Weights of a small transformer language model: 8 layers, 158M tokens.
Each number is 128 + 32 x the weight over its row's rms, rounded and kept within 0 to 255. Layers, rows and columns count from 0. The size above them is the row's rms in percent of the matrix's.

# layer 4 attention query, 192x192, rms 0.21, rows 184-187, columns 0-191
size [ 99 100 109  95]
[[125 169 152 130  62 153  54 113 153 162 109 178 156 123  70 140 171 124 209 150 154 137 108 117 105 170 114  89  94 140  95 124 129 142 136 136 186 115 133  99 130 101 137 109 141 110 118 146 126  59  77 148 198 129 161 191 188  68 173 119  44  98 131 101 151 130 129  91 172  96 107 133 114 125 186 158 123 132 123 149 158 117 140 141 102 131 211 110 144 129 115 167  85 121 171 107 171 107  68 134 137 140 187 101 127 118 103 117 150 105 130 125 128 190 181 141 106 148  83 137 101 105 181 145 117 111  93  99 110 147 116 104 191  76 122  85 129 103 108 123 147 126 169 127  97 149 168 111  94  97 161 124 136  61 112  73 125 119 192 163 121 138  92 141 144 146 129 123 121  57 141 119 121 119 131 134 107  77 146  76 197 130  67 162 112  69 139 140 158 123 120 135]
 [101 110 121 159 122  98 104 138 120 122 152 145 164 129 104 194  94 141 142 148 137 152 218 125 177 160 182 100 156 106  68  93 129 167  94  76 128 164 117  93 154 133 149  50  84 125 168  53 208 124  87 123 151 101  78 144 116  88 124 126 130  85 182 154 187 125 170 163 136 107 148 145 139 171 142 104 176 140 147 138 145 132 192 122 119  83  74 213 155 135  95 156 148 139 135 150 140 125 141 148 177 105  83 129 102 120  84 146 174 113 130 131 137 121 108 134 132 115 161 123 111  99 146 167  77  60 133  93  97 171 128 142 166 180 202 131 168  91 170 137 135 153 155 118  87 121 144  90 150 100 168 138 153 136 113 199 128 122 118 127 188 149 123  96 180 112 126 131 152 141 114 129 132 110 114 123 104  64 174 195 114 162  82 116 153 130  99 153 135 106 102 104]
 [118 178 110  57 124  93 121 108 152 159 140 152 138 123  77  92 107 165 106 122 124 129  87  90 159  33 122 124  62 110 171 147 151 167 109  97 121 159 152 109 120 126 180 103 123 201 130 180 125 117 162 144 119 146 214 122 115 116 106 179  68 113 112 121  96 105 144  95 122 116 107 152 152  92 128  86  94 178  99 135 113 119 158 154 165  86 108  89 143 183 152  89  97 137 149  93  91 108 160 113 146 101 137 116 122 178 187  93 157 134 157 156 101 131 159 107 106 153  85 109  91  96 156 120 124 184 124 116 147  72  98 124 143 207 141 151 156 160 191 142 193 200 101  94 146  81  97 103 125 150  94 141 109 185 108 138 149 112 126 159 114 115  97 112 112 150  59 123 119  59  69 144  91 132 120 131 153 153 141 144 153 121 102 112 113 173  78 141 137 124 180 177]
 [156 150 124 133  98 125  94 103  90  99 169 144 177 103 155 122 113 120 146 155 188  85 157 103  98 131 142  96 146 169 143 146 140 142 166  98  98 169 128 106 114 122 111 135 116 189 150 123 153  83 157  96 120 162 116 131  45 101 148 141 128  70 120 116 170  94 118 107 126 132 100 135 102 107 104 124 118 145 124 123  97  84 153 162  35 115 149 167 135  88  64  99 195  86 140 125 135 214 182 191 119 156  80 117 151  84 180 182  91 116 121 135 119 103  89 155  83 113 159 107 143  91 119 144 102  81 157 141  97 167 153 100 127 138 193 141  90  91  87 102 109 164 130 131 104  97  84 182 141 145 143 153 133 111  81 143 113 142 104 145 152 175 152 115 144 188 131 151 128  80  85 120 155 118  99  89 190  85 133 148 173  76 113 110 145 114 103  59 181 194 176 137]]
# layer 4 attention key, 192x192, rms 0.217, rows 184-187, columns 0-191
size [ 98 104 108 113]
[[159 163 108 106  77 166 126 151 126 138  80 141 145  88 128  61 137 100 141 141  84 130 123 141 121 132 132 108 127  72 168 107 105 128  78 159  53 119  99 180 104  96 118 184 109 168  98 156 123 128 158 158 161 142  82 174 108 142 137 108 142 159  85 102 200 160 167 157 174 181  88 133 128 146 147  86 126 181 122 112  80 137 112 118 117 161  91 173 120 184 118  95 108 127 110 171 120 125 120  87 130 106  76 159 125 165 166 136 114 171 119 128 135 149 128  64 120 135 119  52 142 105 173   3 130 166 108 173 153 167 160 136 118 158 139 141 187 103  85 147 195  88 107 186  85  85 120 144 149 128  90 154  89 167 147 161 118  88 125 148 161 100 179 148 152  77 173  97  92 107 109 119 165 138 111 115 174 141  98 146 120 108 113 148 112 146 111 167 119 111  88 111]
 [  7 161 166 138 149 130 195  74 138 131 163 206 133 125 121  85  97 127 165 156 141  90  69 127 100 172 127 134 134 128 130  85  96  73 198 130  84 166 164 118 130 126  77 109 121  96 131 132 117  93  74 141  59 131 135 156 110  95 171 122 195 162 135 200 161  77 138 150 120 102  89 110 142 127 132 133 112 134 127 119 149 151 182 131 125  79  92 111 142 179 105 108 149 151 156 146 164 168  88 105  92 126 110  91 140  94 124 120 122 132 115 127 165 177 147 161  94 122 150 147 155 115 147 137  83 137 120  95 155 125 117 120 182 148 100 108 101 177 148 102 129 128 100  74 148 104  96 117 130 173 144 112 178 188 143  96 124 153 134 119 102  40 139 111  80 148 122  86 133 146 160 168  87 130  85 155 130 135  47 137 149  74 125 181 107 141 134 105 161 143 121 181]
 [149 114 114  90 117  48 133  93 125 156 101 151 123  97 147 127 108 115 135 151 111  93 101  73 172  46 103 120 107 113 130 178  76 182 106 106 122 127 167 115 163  75  98 101 175  51 138  81 199 225 118 140 134 152 167 151 137 110 154 168  69 133  82 136 112 141 157 108 144 145 121 143 107 108 108  97 207 113  76 124  74 136 149 119 145  89 153  93 103  68 135 144 138 110 105 102 161 110 114 148  84 118 120 147 107 155 131 173 161  91 159 152  78 141  96 108 147  84 137  79 130 108 155 101  92 118 158 179 174 130 130 118 120 123  99  94 187 109 113 117 116 123  99 153  72 159 137 105 115 141 106 130 102  87 113 143 184 143 119 109  89 139 149 193 131 186 159 139  88 102 197 136 137 126 125 129 134 124 131 162 129 189 160 158 158 107 184 169  92  75 124  82]
 [105 131 100 118 121 108 149 103 158 160 102 183 139  84  93 102 130 157 146 167 128  77 128 188 153 117 124 127 157 176 101  76 120  89 156 144 162 128  94  83 132 160 112  60 116 104 152  81 112  91 121 119 171 128 157 189  82 129  94  91 190 139 164 158 137 146 118 132 119  81  85 149 103 124 132  92 106  63 149 122 168 154 114  98 125 133  99 116 115 131 131  89 144 101 109 226 136  81 114 139 148 203 104  26 139 110  91 185 103 105 151 103 151 158 143 146  75 117 169 189 183 110 109 140 132  46 120 120 150  95 124 130 174 139 155 139 125 142 106 176 141 160 124 132  82 119 134 153  79 119 184 116 111 119 104 187 131 116 153 104 109 137 138 150 129 131 141  77 125 125 173 123 122 150 186 104  84 107  85 112 132  84 150 124 152 182 111 139 100 189 157 202]]